config = dict(
    num_hidden_layers=10,
    hidden_size=128,
    num_attention_heads=4,
    num_key_value_heads=4,
    head_dim=32,
    intermediate_size=512,
    vocab_size=8192,
    hidden_act='tanh_gelu',
    norm='layernorm',
    norm_place='pre',
    norm_eps=1e-06,
    positions='learned',
    qk_norm=False,
    attn_scale=0.177,
    bias='qkv',
    tie_word_embeddings=True,
    parallel_block=False,
    init='normal',
    init_std_qkv=0.0442,
    init_std_o=0.00985,
    init_std_up=0.0442,
    init_std_down=0.00985,
    optimizer='ademamix',
    learning_rate=0.000997,
    beta1=0.9,
    weight_decay=0.19,
    lr_head=0.00711,
    max_grad_norm=1.0,
    warmup_steps=500,
    schedule='wsd',
    decay_fraction=0.737,
    decay_shape='linear',
    final_lr_fraction=0.1,
    batch_tokens=32768,
    max_seq_len=1024,
    doc_mask=True,
    z_loss=1e-05,
    train_tokens=181400000,
    max_steps=5536,
    dataset='wikipedia_en',
)
Each number is 128 + 32 x the weight over the matrix's rms, rounded and kept within 0 to 255. Layers, rows and columns count from 0. Numbers have three digits each.

# layer 4 MLP down (transposed), 512x128, rms 0.0703, rows 339-445, columns 0-63
197153087074107114162128162117115146172080153095183194123113138126117123195097162095180086097111114133193128138117150135149077126092126172050124071100155166182151108099084108047150115138172126
187100128137149147139102136146174136154212115107102073105208119105174104139174159174096108143100071131167051138142120105050167149104057110118179107103152132051092161093154160151169119156091121
133139036159110125151084130117131073066105164138079039205119097162163125115232087127171159184125171183180094168183151118152068080137053089160113109153175112107100194106123135135151145093102137
074115120176140126109059179108194073240156167166133146125157130116106170081139171165133086133184180093060039142000087127066172171098141028165136071210125200081092159116094089231133148201196166
121115166119136056084087144166082190183087150145104123145089112096192099133143157090121136143151165119149170110142126142150165102144078097109100128115129112149173133150133110168143122123124140
188176120160079160111131112182131117058135088044132084127184149121097146138065099106147174152135096124122110192096105142124142175035179155105138112103133128128178201120111167175163094176125175
154086112136136079060086091135147114150124100109107148090121104151151121136163174137157090129137124152137169091155133151130169154083095133099087166135095077100112135104133107181166146101149145
118085105088146097133110094128114089179098118188122110152129161132183116105132141102093128138093148123130187166168141111103163103123131144158119092127138097116136095126112108121170119126118135
119089179164144081079107146162169070011156109131093140154099104148113123136171149105148135163105090125179122121160109154178108141179094096119100170118139143108126143111157131194117159154132104
145094126066150122098128141063115052150134154143067143097182162179057084168118139081104144102103093161084192087180085170051237136078175102137167106116081113123134158132135143099075089123122154
180145156177119045101099130124153121163096196138115114133144145146129106145126121099072135113146124136112137166106075119112185143157080127152115136126122146098102112141138112189187148131169080
145127159085149090078086110099103248183145134124089124164124125069134092118112163140115135137161153128138128137142134158089127152106130143144091124151176070142163138174160082151120130129133124
178106089127135093109137090212188114080104163129133158136104104164077080090125101155090169148159147104138119209132097124134176135146136095123097131105158062145149207090094118130162077127115152
135136124077148077138101106128122124172084082066112090185097138125130112146103109136092123128091122114102122124066145102142191134152104112212112160189152111138110176125121111156129122079136172
150095186166076113177137121133084125121154172179149182144132171116087156116169134120176082113104106137107130126217130087110122127115083188106134127101099152118120079176130119141112093065134161
154128190104114076124041103088134169165129100089195158153121100190103090137116131122095109113028090156067105162061127141139143070186100134099136158158093160021131145131131156114065167183129116
112157176106158180074159165135101156085178151161176163122081064162128140170112129150136151122084119148175160090126123138161095181132152134094058188124121139114097124078165188146177198044160156
132115084122125081142125148134091082160192109123123136156057148101181103167119132144102080140130087139139135113090102152126142128161110168125140117112122138135101124115084163179163148095161170
121211104126155129121093154184100161158123124134130104147116115124119125178170165095071157143105196123120076094068181137144108126121169082161150132132074103156069116088219140123099181165192085
123116103102051104179191136123175115145167167119168076165121080139124139086096188150125121146081162138080124148158118096177131080098124134142052169095129161101141116102159200135149132139136156
156169165066109144146132152149130100106140086137103042141179136173103124091134119110123130140153064115224143167148103168171068073104127081121177111112143128126146137102143131103081141104178186
170189143095155138100063144122109183110091119112159063124136104175136166190138072161199128139161110136150068162096178154145125157136114109104137180131138131120112120074145170070137149088142100
129107179079106080090095113166064177205188161138120146098155136137178162141124090128191106094127100112119108183100156130047182127132070127094155117136135097108128123181206081140123126185166096
120124138085174042068109101097126149167122143164105087160142120112096090163113116112161158095096128094187115160108106093104180157155132085171083141145153111139159145173152145115155114190129163
154097107178132140064127175123165079024079146071121052139137118135168133158105120191117114131115114133178130092113094188174162158098151148148079169125089128136088120108114190137121134089136189
099123095116154069197133088170200110080153149111121146141150082130162105129194092084047145085202184119133138087089136110146128159141151152106146152110137130141109086069133083130139148169074213
121101134150173068125127163163107129183122087129150150121160161130074100154096139132145163131123098122190178069100101164077149128148114092160098087094178110140150207143151165153128073153085146
155112157100128115119118121108145106139111056148137139142125161130086134121129120120114187135039129126094180135135115114148185191112146147133159076138114063113173169157116147161119126154127152
127186140155178090132092161031141201184123136136164057086141158186083088108090149118158110091088066085146196099123054102107140106181111083166123094087166161148110127140119153196111123123068090
133088152117144084115160146146104076145162089106140117222124121138141149134124164126118159115044137129129149132104116040148124107131101099108116134153162140155102100104097163123133095119145159
141132169154142138134139106139062172155120107148097146081140134108134123155147117143150117127152156077159185142115138160074122117129141096085133125120132162107157097113125088078200096121160090
108189129153153086147078141143111071165127227020108088116110078082161091163210035143105215095169074194163116148172129100051104123120088074114138046125140200081112083149199087110129166094129164
149062184150083117160164136127103087059100160134125112152140181078143120123119156132107137160110131174112098070170123135133115113110122049084183141097078194114115144092117154076095161162134133
090155150155109088054083150156054156085179148188150148085196120141071117092157067120154134104103108094148165164135182107131167092102162108070131152196131158148142126110133156160114161089126141
176116156131161043049094134117114195119072116124117116118109115087165125150084135112117154116138148081164144157106091167116147170118119129136097110167106083130138124203178111154164130135155194
186089110134124067133124092097124091162104114129166090136068136134171119134105132147107163176138217128061108113126093145104128148098166109111151142129138090122112026170202149151170024139108166
135121127104114059109099107134150156193141141132151137124148162121089139168100101105135114119117131095093123170098108129095179123118148112124095127151111103088169141160109106141153103155129140
194137122123070150095184101212148153142160100076150104142100137083161122098161151071161118069111125138146127174118174094109176131160154092098138069093129121151120177134119094121137105098162128
118133176143142090088082112159115149104119160134103163175117060174104113178183124132133104117150141112116106137101100136181162085168171127135108148090110126135118108139160126114112113103094121
108120140162111119092112100162123170139130093132099112111129166185135135150155146161102101173101106133170117116127061126114117180164106154138162083157130155116083106156105141140134086163096128
125115116120122090102184118085133112076142147165148173076124128157077105120131082150127138173096082144151154184185168104105165135087126096135114088148152163104065193100120111091128083118094092
185163075161159137123179171082105090061149174150164112122082117088108123139124128123161072169127179150138055129184141078142128154068092124159174128086173110126149118192180138091085149150144127
181118144165109096090082108176150145099097118105114090117112107143176141127133122130098121153107128131156109169078093119173139183146129133178147128124085150133124098155127172170104159187121125
111150120098166096132118114135051153172121152122129134095155087104110089200107129108153177119135135109193141135137091124094177073113116105114131097182171100079131175171174129136178146115150170
102107170144117103105057066140097145155171152092100121160015126142126127131124142112099138147037062126089144083109142128179098129100116163132108101129147066122140115134113138180100154196147124
199122102128067086106170162124149101157103144143126084147181170104132077156189165127209116076136149157170157082149153174118165129097061087133112141085133154121098082100125009073070188078163181
109121120138138116087160168171143133149153108095146174091058156130108113255151097224134127165093109117166110192133196103048151111123138137033198097151211109097057085135066168163137131077110008
183126117122139076136150121128108111122149132116128136082167136105169086187153097124090119091151062157175102136122106119106136094130098160120099108109132119150119120111132119114105132069101201
089152075108085136132177163113067105158190128119127129118111116169101087137115145078180094114115086105070127127161120181176172111151154154115138143219059153137110076131083134095124138122131122
157143138101127122165134126113138150094153127109069174180152105131149121166133162106103105134061068105139150183130092098186128138127096087055088177107188127137137128099158099100141137118139129
162133140132083122105142088175111127096130113120065116110073091127141137137164105122162153095146218132060149209090087113090093076055074209103164087163183161171192090172113107137162131154172110
038112100122168101153150156137183134189124086136159090120163160074132129135107141097139148154073111127080122080121162105179159135140144157148149160068103061127131146162120149082153134149163111
133091110119105084091046131116044222164168174110099082146096102134162133159100128119158127163161144154156154142108089121093164105130089168132118155146126058131151154147090143177156081153187163
117180135064121090188146096147153109177104089153108114114148103132162140162168103101147104191172132112179084172109124151106155130124176137115177118163102117107143107117097146124158100113107144
151159151169126106077135107142108129088094121085102174132145136133150146164149109104177108112171125128097145173120141182103093122143085135119115124146105077072071082146106101119098146109130149
189150155176137089058138071133096121070111124040151128083058114038234121164127126136060143123194119130168096133136177133071117158125140144114100159118120108113128114072143155161148128160151183
100140098162149108119103093146104110118084141131105132139145170109126179159137145112131082124095079140162166105085101129055123192154120124117123135153098109161142100133121140126086100207131160
133093104170139113089108130123137229139160149152066122121091127098152167146110123118123140090136087119161168110118093146133125141135058110145129159102131119172152125144165136171130157065155150
143136109138099155110092165095200131100182067097073131120168169154119173190121112166118099178031126120059116141106142184123126134157112119083081113117062121159139094118178180186107111089113135
109075131140110122119180099134107150196110080192121126160193103142068111097106102097140115154090160132139131142146136093158134187119121133123060118142146122137159123129153151115105121151110119
192120176125164171105111187131128122235159121174137155092184141189111096088138116076125179148168105129136126150050125107163105143101119107153088139154085121090096097043047095134172127124119122
111150092132089180114100030078101075146106104114143188119135131138184144199110092167116162145129125102196093105106118122132186149170106122136101102083135145106167126183146113168169093156093138
115142144109113091107181117108113101111110134117069144195108142094093108149051120085114140087088070157132136108113136148143186163177080120182125134187150105093125151158098166092121104112127164
154151098123150074151163137202111096100173157088127137114106124117165119162159126128075114118137094124125167150148046169157147139150093125106126164160107087140162109138137101162155189099123135
175112138142136108164080075129122147105113150075173067119135106119081167159133131161145159116121167091185082100155115117114103172115116086176156064137115081130168171146122114149094104153097108
137115127104127119137111111078112118214158140153128171136134109136127101087128110142163109162076179142125183143163170127111094077150111117162154113109079091125089128106134198120144076135170128
124088125115165203163115091103105173157168097098124092145104105148140129109109166122161193087155185164184116203155149151105164108116135141140128192148099081187179132074141102115141131060032164
123120159095121103107091154104155113158117131136145057139125097115118132184115083095129114123111147135056089193128109064113153158075147133160117126147152082133147152171122135121147099142136169
089133102088113108197187123141132088179058154143122097089109094109123147134136089122134130138105153150123108153153119136139123150149134129131156116142152076109174102075153111162097118106141079
113150069179078111091168088119117134100068129125056102099141150171121146166143175170109089088120156069140108148055182099177103086146128144137164170124025188100147134086146120174059172165142104
159096122137097036105075114080129080209073165134121122083111161112146130103083056225085109212165215098074118123172090095174115162174231177146185084157138067130140129219115255137056059115140073
146117124161144080138134119141144124154084165107108128151083170056135139150135101152121142160085125162160159121160094117150134143113139136128087156156112121131167151132167122150067127127135111
196131166180147118157116141053125167138114109135117139115131135136146166111138159157109134125159107114226053141122127096081093138193126115140126054154127086129133142072134056104182169135123080
145085087167112067093094145118118115157134074118191101098086137073177121192115161150171107107105075155137077125096177116142131133124095153130116112145176146119183131103121116086131158107102223
136138148090071086117062107152086164126134154062143133126151130130115140153143106132182082093121123146106135180132152125092120137098143150124097144141145130139134099168076123166143096181138116
118084147147158116097077136091164154171116087120138105162144122126130191152135197134108144117079169093105135152073178153149100089122074092147102114166169170089076112129131077093132093170151107
143176150144128100078093117130082093107118122154134198086147141140116111169099127140147113162104098111113155127121118104129074101137067117203080123145155171093103173188115164165121134167107142
143117093106100057121084137111033178188139154139134151159188096117117103113106119148108125084113139098154118126135154111114145153114101127175116132167175073144123124103145115140173111134190145
159115150137110160124101137193144135100142115120149167168104103107139104145101211139092167155139068117151151121127119156134109141113131108097073094111132074089133098107163113143136118095163184
090092128125154054113097107083137110110120048139097091142086159116120128168124138120135181104120147119110137157085143154061174193143127131223126097147106108118158161187091166109115140142124158
193057124108099083152132145094116099152132103088162110123177132121069142203149126104137109096090147149096101156173090067076135153179178133149116046159111078131192123098149193098107128081137138
128135121117119093175170129132138064142129145104106130132092127112108171173150140146107160132092126106110163156150083087118132136076141084184159095161130084135128135130192133110142072151114140
117207064189107113136103099121132140161129109088105105063061152177186116242204134109173094155087082116157170180131052132157142121110109160130162171159110138097060155161105113061084162163084078
112090111104105049105066135186153117126109153125164127146122125109154095143118100120124114125105081116110160119140116130152149111123168136110112123109047070150128129133141172162182092101106165
148129161096164065063096140166076092013169107163082220084142073137075114092174144109142146130177164131107155058088153152102088118099037149135201049189142118076157046217139159150143162167163126
071099173150190091194071165150149106059049128025111090198091115172055150145106182114053127028105148071143160165028107066163057085190151125177173178148090096112156083070255175166149123164083068
082142135105103205164255119117183055056107165126147110222116175141106146115111128189115086058060094101121146115164137128173132110065185089097176082120149177167126113088137152053115104247067117
090127159092103138171196127147196101044148172149179118163114136066160124167134111088082115146134127133198069163128145106144095120127111104103159087165127202086182173117129137103139131191131195
180137154108105048084080143132099252156150128142107113136127117074172121141123123113158109113119144141155143105117123120104119142113086202134121145174129104099115106144105111188158094143174127
147154146114126108111099087118115176146134142121083134108105121133173096121144112087145137139185093176162116158101118117084118150122084136137121134149109121095081093160153092201093098141168093
125079126080101149179154070126090088107126145094113174132149180139158096187123106157092168155121080123136124093152131099163115217147131183119119202114137087130134139095123146154160175136110156
134135119138106140140090218066101107142165087114095139122106117140165169168140146133184141142028131142135103120173113122151173128111115127142103134104112100131124089135155180110087097104087153
167096133130153173100102089162132124129164170168161116100182121126107129206122183091097097193074159067159175170118175067150075120190131107116092150112078116126095178118157128186115068151197103
171116089133117106142072145126113170133136146128130144114163103124146157061155102109169094109092139123143168123128192085195133121111104172080160133086117112188140101129144095127098172187121125
103182127173153136105132131111073151126187111083080190154040117149112113155151142105121152155170071168122157160101105084095180051087118126077129114075171158080119110137140144123154116093137131
211081174134134101154141114096184116176174085149061162145092219146108113135116095115104144132099101082062134154133081089134169106139170127094113180122150125134134140142086104166137135070079142
064189076119108207169053162050170040135099192134169145074107188080120183161107127165118167165108107140071023041160172158090123115113132111223085170154128119070186122167122126158143040197089132
124088107125166122126119155110117148125103164120163164121104090110147128163099178114168155115147120154136069097141238096142120082103143112150091120085109122149131185140168138084053166068099098
115158126120126045141156153106096164143121153112096073125113150130075131126118137141109107075106124132136181164090095102104084110124127134103140133111144141107130146104112109131127141150130173
152135120151125106100081143159127149176106136095094132133116073092135129169142122149108148111089132119153142112116088112099169159138143154133147101155114106144115183128126107101134099221147118
176149123143183139167140133153094112094130111153153168172159119163074127178176105139153081139114094118153169108131129142132104141109141108090121083136200119114100091102106101121142154103124136
068113175127140165206148091167164100184131068208130130065085130169147144077102190178144092063076133143089120138105116128132131125039101156141067148087101101125101129106115135152125154108113133
139096131119123127102095100166101150072122152121121150115117079136153137147190145099128146100128169125117180129168101107116062100105112130122105141120111062092162143134164103169088152116142154
086185142125131085118115106183028109051128115091143147128116060065144124163142101125165120134151122084134109152128150147148135096158136123142095088096102157141164125175111030171160122113104158
183139125157102101102120090128120162073100146036142102173148091178121142175078145136111114099066153076157136161114118115080108152058139080168165098208122178183090150086118141185034148125106142
161169156145174079112096157146151161118132114159110139174119113079045129186073112111149151092145131117150196164137053170098178158144051110190092117147163109090135130125099158131150114156183161
159114179158079072102180151206168165074146107125052156131085068131175111115158132147053129102141090173114135138149141127204225130127174145072122088083102146134120137105172132099140121153178196
# layer 4 MLP up, 512x128, rms 0.0838, rows 340-446, columns 0-63
058134143081157157120067163064162179177154131151127106127121148111147149156086125074163167141159196154119112121128119117166147194123193148112109078197181153144138211202086126100080060135088090
129156098117124138097100161104187190128152171149138139154161183104105137106042211153133097126120228179059133152068130212108114118094206093138167058098105149096113132133093117082102157160053135
128030112107098189097100148074108170166135201165093168140153143190183154113120161170055156124117139108133032123148206164166126178115163186126154113190141159125198210103118205110162063212104091
094171090115106124161115179132144129123114136158098173104151144136125142115139142163104108131114170162098134134180128110108075133155140118132148104082138140146088178101131113165082116151116114
120065158106099158102114110118240153145139071115089174157070125167174144070082173164105070127169166136133156096098146139182145097159110151178154116103074086180072163154047127071068132113172107
059219190089168161109125150098101134122116109091119140136172073113113135128103144120070159128154135183167125136128146144160119108144150173132141143141153115096145198145127118110092073166154128
114176177110099129140103142136124140178133135112130132121123076102131110121149122147100108125165139125088134127159055131218094114138138133140128103131153141174133134178155103094097082151149085
110132160145154156133103168097159180132169070099129055105129158082087125137130160164087208070108182135110086113055155110149147056120142084074229108149149090119154190152053145085234129169108121
111059121134099137076102083081172106107106101188081179137125119165109144080102185168101181106196175118058124166135144148100169070103153116177146158141129169106132119134116110168161105141190085
139106120177096127147122165136154150104133135118139149120119160142104125098130161140141073140124121107096118103172162089136075134099133148090160096129112139156137155159079089100150169144133143
115126146117132170139132170140161109134116156141165146112109100130145122113111059153099111145114143121156130081152130108148099080105106111088158153113127170093145151153180140081119147110121065
113104090179100148175097144084102136125158071110089083088126132123132128118145174086135185136117192186108112095106118136070163138120141076065148167122179126179186119116143187150150112192155129
105149101104098128143161131098102073146113137138165133123160191164111154119144203127164129118178147139156141178156116172127090132103160139097151158144091107098122141134088151114131141111170145
054077114066172153129101192141167154132157098081156095186074090062134122115065127110116136128092129140138150133068175064138063141090147103087169098092102082122153181132121165166070181162142121
128172094137138116101115140100106150164141124152145105093157206094114181117189108168181083124124118146137056088101071154125093140108183109041187098159146127163104173141116148124137150217147068
114146098158118111169141152053140134194103148213182145079094165101110128047195118097183106075119118158077083138136169146098159078128122170127144154137205112125129155107103080144197126160147097
141079107076162128136102156114149147125067155184137141145121211174136126090134119176164111142109113108102152116109136147141134178156153088067159116123155154151141115077092122166119123167071140
115123166130156128125097188115196120174113163082164165164076135081182110098103130142130168128120114247134085143150127165072155038076201092179179182164125092130100179105125162108143190225123140
104106149090121142140127109128107140157045129096152162227147156085090189109073146098124157058132138120084113154135136140175154109107174117098130119129112141121140111121147152124119173183038164
063113197162123172156113155120170134160156074061129175105158119119129150109149113162093094156124133161167142070096158119138164104133145213074085134178131147112161113081119117142149152232158132
130077198194099171213098162105125108132117190137120231108123126171154099102160180161140145062083182166089049120141155125061138113098152077127152148077137145131213088098084064145189169220087116
103131120125086135170120145144123111116136160129122146136135113139107153099111129122109148108131110128112113104194108156129133112159176157126145123098133127153108089083072188112133105154082107
134134138140098150109115160126146091123089119129150124119062157177151134113102112146103097109129123123084189133157103145148086106120160126097147134104123147105099134165112117138112101109084117
159105110150197163131147130062159147104088127147207149071167116145085105067160147139164158136148098136091136118103191097154102107128104151126134079120142122105161158107121114132150119121174096
091157085070122134143128167104114033194150169110133123126105168142113097118081163063158118074153169094129123166068169172093192107097132120083131108181156134148074205100165149127175086147156105
092110127090150147170101183143122147154189119141116130146157150117084143108110158129134143126111071157165106101109146091164145145141171087140151144142146101111148233064142141138153145148109124
129158140120126132124129139151100136147116120111128160105135133136094149075136154176133078119144151127165113109167099132158111071143135193086130172132144134037125101092169113101114172094134124
073111092116103143145056123129132152140164192116121125195098189147058195111083112142198173117115121168124099084186138146174240165095188079118107102196176122147109182114135176133111035149077118
136141088143134113083094128117152173149144100077137153046171177154127054136158189129129121168143104171091159181145162133095083139104140131141137118118144132144206141114147152090160118149082114
140178121109089117167114183123109055147096158095126134138069134166151112094110156155053174116153118168126131082114124110157159129134125152135138137120118140136128136116113188107065132121081095
053152133152109138138107117138128069122111082175102137141056118178107129008086115112162132135221197115092107159125137182084093093100145068043201121157134163161170165108169110133089120158129118
124149125096159169086126105134162158160087138096154214150119119172080083114064090121148174089172188109116106138103179127191121109113172211101071075177099145130153171190110145120074121140154113
080146129097121153165126133041162108096184107133101138124150119075132145104120113205101094130102091105070089158101140128064127082087127096122182129208129142199140180068184159169172156154134135
064110138139113154067115167111135119102098140170149129139079112140176146120131160155154112131158166112103113155134143168214116115079117127103180169129080156103114108129133125110124144123112107
099079106153181153156088173111136116195128146126130138195061150059085084101136120112117143129134124162160157093146173176140128124164159075156106091154067158134080165159086109112053098217085158
108151094142145130163129109136150155159152176079145110139171106137117120100094101159104100119124150176145105134137138112104173107134150087149125139103170159126135148064110121153179143148121115
110151167117095145096084172113144063094105086108148063138139131118155050120142141139142092097119186096176110064155169133127087142099157138121180112148176161171164126156125136124135117127135110
107133148080088156091066130132134072133174141134061171136108125143135117129116183151124149119169070198121116117089148103110087133114132103119159201146212145106130112109156204171120207119165121
146097149149132133086086124144134174150107135062125168174120115131137122125105139118128156066152141168086139130101150105098204097167068047158126124119113131197141207116111123075109116147151105
147157135145155126176110186062076078100093170148130151127103110082139161088148107114142147151139091121132155154098143138148154102134136152121101091075113101073081152143150112146126120140120122
095107158104083158147115087153124095133149076024111182182105147130137179122125125162188113036142119134097131102149157253216123156121192111173067177133165111152157111140076160174127145152111138
141148093110100166178095139109103155133163167165126186144143118147126167126115119120123157129130148112114117117153104166130125165154138111078117113122159115125127132142104148143110072164154100
120100149139149154157116150139159151137145101124142176155124158131088148146124154094115113134099080144152129067112124075161144120130157099111148172140209129135165199128099103114158130130118152
089060092143116185132102162129105171166117113113083138083101131113071128121121151142119160107159156180156107094149118093098120150152107094095142095106080144163159181102169121108183153146105089
082174144077090124140072147115114079153202176108137032184135173158082099081130098088115169182145223077092077140095090127092101083158166081157144100121151188142173144137151116081157180172162082
084089149165098149131100064122091079239130062099110108138125102147082163090054082132093119067136105099123141071111128195180118048173109103233171189251097136110122192173139100163147137148155099
086089124121120139156095165097113147096081149052117147116077118094173090127115145190139177137110128127116064154095184119153104127120125127147205113173145104098179117151133156149152126167058130
098089078103129111095124158129163142213170104076121101124158112109118075055131106109143159132165142127155138154121158166113105126155163118191194109163149148155140204115103095073188193159132017
160121143109182146109145094122159144139087121129144181078142157137162149126110148136150119084163138150191084067124155143129166108146125126073161110091155124138126168123116164076121110143091111
103171172146112148127108162068093157111119180163136186074139094100080121093100124160111123093125199140098078129111192156134164122080134139126148096079108175074150112115161077153185141163153097
112142126134176176167112129141118168139148087160138137087084043150103180107110101173114148138113124132135179118113107144152127085125137120073155144150151174173202137181058104156144110123157137
139162122121162140147122131140133118161106107119116144150156107128139142131134111130070102106124120153162122114109166149175153129106144110102141132169109134061112162146112134124102142107119123
129127151107155168117117132110167099150175156084089120145043132100182105139107101186108132143154133185146063080059161124114155108048091104125218113175126170137084135179170122180058148110119131
149099130126121130146118183108162180132126174142108099154087139141079128101103099114079142135105115128123166090156121170099112117104169093107126118106169136150168157090165177120127128114137107
137114218138181159136106150092141159145138149123145119163113156152085134115169115197154111064101149156091107082113190166111054111116141115056146099131101166135148155199124093100163139138118087
164060197137142161102112120113171086106152113108111165082105099167135163110102118157148123145181132163134133145079164128165105105076081086099157181141094141160105159123192165117134129095100144
108179124144120166155115121147132059174138123135103121126117146146107088091162143139163120096110108145109145104122148138114073114100128121132171188111101124109113149152143148135081123124107112
106121150169133108148087146058129100146183131166160165147129112152094165086170202119165144093124137094086114145115121174127133090140138121061198115164164197155140106144139117096116139156089103
129112181104153121107088082153158150127123183106097132116184129121191168104092159112115202105128114188143087107113151129139047127156138092095134134140158168109137128139112121120147119113146166
109134089100154155108089103101115172153095067131122136096138192126108129115163130177169089086114139127180080106202180147131111152149131192098180113172139120138119070099088127128157135183111108
138148165129102143151124159135185107158183147144136087144084134106096078086109185126122112139172158119064166111105151153127090059083147153142133128210115085133116091082120134091079151110176104
105102154113111134099150161142181139158107118184128086079149196118125128119172157188095097123147153094121089123081125154094112112102156106079136114117185164165158141121108154148108143138099140
103183145140119158169120161129154151102089176120094154132129148143084144131091118150113153139122136153095138126194113099091135099121145147138106106158177108126146203108073079132137123153155086
047084146147112147129133119098123117136057122099128117099079106155140132114106157174151111155132204170159101120149112128069109115149100143046164112132109161133134123120112132124156163116127124
019114110062147158071109149086169117123124037173145162126104155126095108131184193153120155122098198152098108100113152208073146171111162142044129138179127108148154135151152098115109183141090120
150182104116122133178095180127109138148080174049104165182141126121126116130152128081129153117180096178140101154114111168124063119110212102117165109118157204123192157102086133062094125239082117
155137141100099138112125096151114080135102149110128128121158150144154124078199132147137127092124159075153107075139166172131102115159125118140128154125099114076079105107123119149160154162118097
106162083169104145130099148053119125156129098130144149207115174101140103099099113144145078123105080134163181196046145132118153110124149123119196097120108206041128141168107067102129146150168132
096121129094146159156099191077179102164200150089132056160110110196094144108126069113152133144148141176149096158107051123107123084116157113114094129125159101120153186160130112151166113185145133
098094137110121142090082089110118181181106073110117126163054103123165094098147142158133157096179143125134152040065188183145237131094111069154143135138129150200122223148006142188029078172105142
136134137113159148122089150131129144143139162125107141110123157129123129126131163101153119092174143166169149117140136128136114089122138121106102109115100057102071173163119159136089143108137113
118080151104119152139136131078137188101143105143124155190123124135086181059116157237143088140171149157110178083108132158185150125104205185138163131105175130133100128074079194133148086078144170
121087168106131147069142083127098111234095128148122098103125086109147099124109160150123094157193123117167119123148123153170110106133114086101125147155118152087157133102142116123102171110137115
117137117124073152151098109125130131142117140121160184166117138140102143135164113177086114128130130138176089105167096128141096120127132144062142167145098101121097113110067169132111129169127130
089137126163179157086036149107119132136168176098144151125085089165135148142221138090153139097115126189165167157028166109110137117160182108125100146178143081109141154093123126118156111155089127
085138111086091170092105115060074151153111160159133176110125100114107140132154096162146126153130117160159102118143111118173103125158163132136151122123173115132140128150152157138153093185049117
097114122166158135135137135098151093118135125133163103140071161133094123102127144111142165148163123102141151086111119121152114124150136135115132116126128148089188136101163136110153128117089133
126194132083119137161131154087159111201063166148152187122122125092104159097124122145130184102115161156063049117156161105118106062097105175043176156142155181148122162106089094089060084125085121
111177131146153142157136136132145087159160153147171130101118133122135101104080164137124081155143074186149141050109107133124112106085111111137115136169142148128167160081181161148106114121102144
127154153153077106186121173062102060147135157123135171066092123160146155118184195109187111113129147155094138081179127183112177094050135128092129077091192214116120131130136095073116077116127106
100144164120130156169132162123129138142114126130107149152138110135155119097117167088135099138138116164108139114161149144172110118172108132087127176153122126093077109099161094118093115094131148
065140121155060139149130086129111173193162089141127111118202193072092164147157153078139102084169109147091093154129092119149157103124188158078175120138173098153097206115160103120153159131149122
122089138135102142117107149141117183122124164115097132114149139091150133135121095145085102153094155130128092112116125132189148100140130114128162116142151125143152112128142121092140114181131115
057099138123027177218123128052154174241042180027129091149078158156194120120134106131090126110145087051182076163159138145122165114130179194081094100119145097137160183147104164094138074079118125
058144173022064162090098109082154066143073191153158103142148206090124066103090198092119112082164126169132071195047131189147153121107194175151128157097145179030190097102185138087078098197103130
073121181067069255194186068112209085125121113048174086137120195202089094154078199208090105000118096134150120185157052131124186177010243025060132006161159036228198082145187193060073185255073060
139111126109129160149111135124154071112113187066167136177099120117108162125037133157151039143140122149134119091100101158117104193071159161078152107133131157087099139170117146087116117142102118
079113115132132136110128178118132117115131106108117156142098096125111172107136145112117148124160160129151147116123109123186082143137131088095142125112109157139153160088150143110111153123088131
080146126121101117150112148101093106111143109103135130161125152161106145102154133132130164151185095133126158121074126128123131136122144136097220174128153177088145160126125151100117095135100122
139117180129085119171133155153214118133121131111123112156114120136122175045055172161106081089169096119063193144081119141133100111128121141141134106148171154108145104104161162126135101164140099
117155152128181153206110148077140110139104116111089130142119095155126063121129130241107099132117089125168163076118098122141156127133068166116120151202138083122120108147098146161130113123175092
134091101139139181185086094097105065119159185094076225155125187205133187096146194140185114119090195181090079161161139124095124082143130131144108101157137110109114106089096104182184169083129140
107153114141163148074093112121091095129138119126099124131120170222102096109184109181214087146141140116119156143149103189143115151101132106106126092165146131132145099150114091103176102095127095
122077130109131133117141163094105118152138099105147195144120153109128125089132121126102136123166179050143116174097108166119165092169147125198170098163144164096134165153113105148074159194142133
109157166178097165138139151141089133178166112144101121116119164161093229126120135097131132090139165109130115200096089142092124043089129130133162124178076209187116245145121083135095111114082135
162085135159165116151106245057169080199178096154157220102073203148117094084103113124143097144121181121120102021161136223131143075187175098155149120217192177185133091175143140036059114152063164
146111103086126158137112078043170173153122137093167152125112101114082169127180145123206123149134164192055115155131117165061100124098154184157157117149087130127101114147093171120156107140141093
197101110142144140146104098084154091122110085104155176130140145191144115136168084121141139081126131164106118143106135129179149108089124139106132141121128160169151121164118148114150094136128069
057123146157095144148104121134100148164108135151114139133128121074081136147111144096103112076110145148153158116164106120138097129128130137120112110133180122114081189125115097140112121159121112
156150176132109135072087133127090137121095119126081120117083130119124151135118146123132150172116178134116105128136139109115108096129168137147112185164109125146108173150158167125124147123130102
085167130146159154116100157083118170156167109091119067112177189116064142076162114102150177082122166149122087090109097092136088121132215114153232114091110151113106113124070211111087092189096102
116160156109121132122142120121158097127127117135127124149082132184163089133068128137137089112135132156150143073113155145185154126132155107141175199144146116098134109160140150072149093141145095
083108065131146135144131096113174128189125119101098116146080201143101064050070126148132102176148160151097119159101095115100122082118152088144239107136122132163145168115153128086111143153103103
105155141107078130219141161096090067163115134098124185096135111084255150114100090087053129078144066117145083114066132216181206107037104121158117189151152149129118149138139169110177081124120089
097109116108113156137116134161150116134081162180141160125084130136154097084142136159091155123133129124161154078162124124143099112139118141132116141113123108142144133116088156139119098134105110
086154220085095136155133079096133075198118128161102141081083155170052130100087153168165111122134184168117126102081101223109092156098171113106161144077175133161138188166109111117152073099115115
093141149145164153148106137128115135099091102118114137142116149117123141102146148121124059135082159118194136141131125148125125035120139149129128134195106125148145117069137149139167117127141131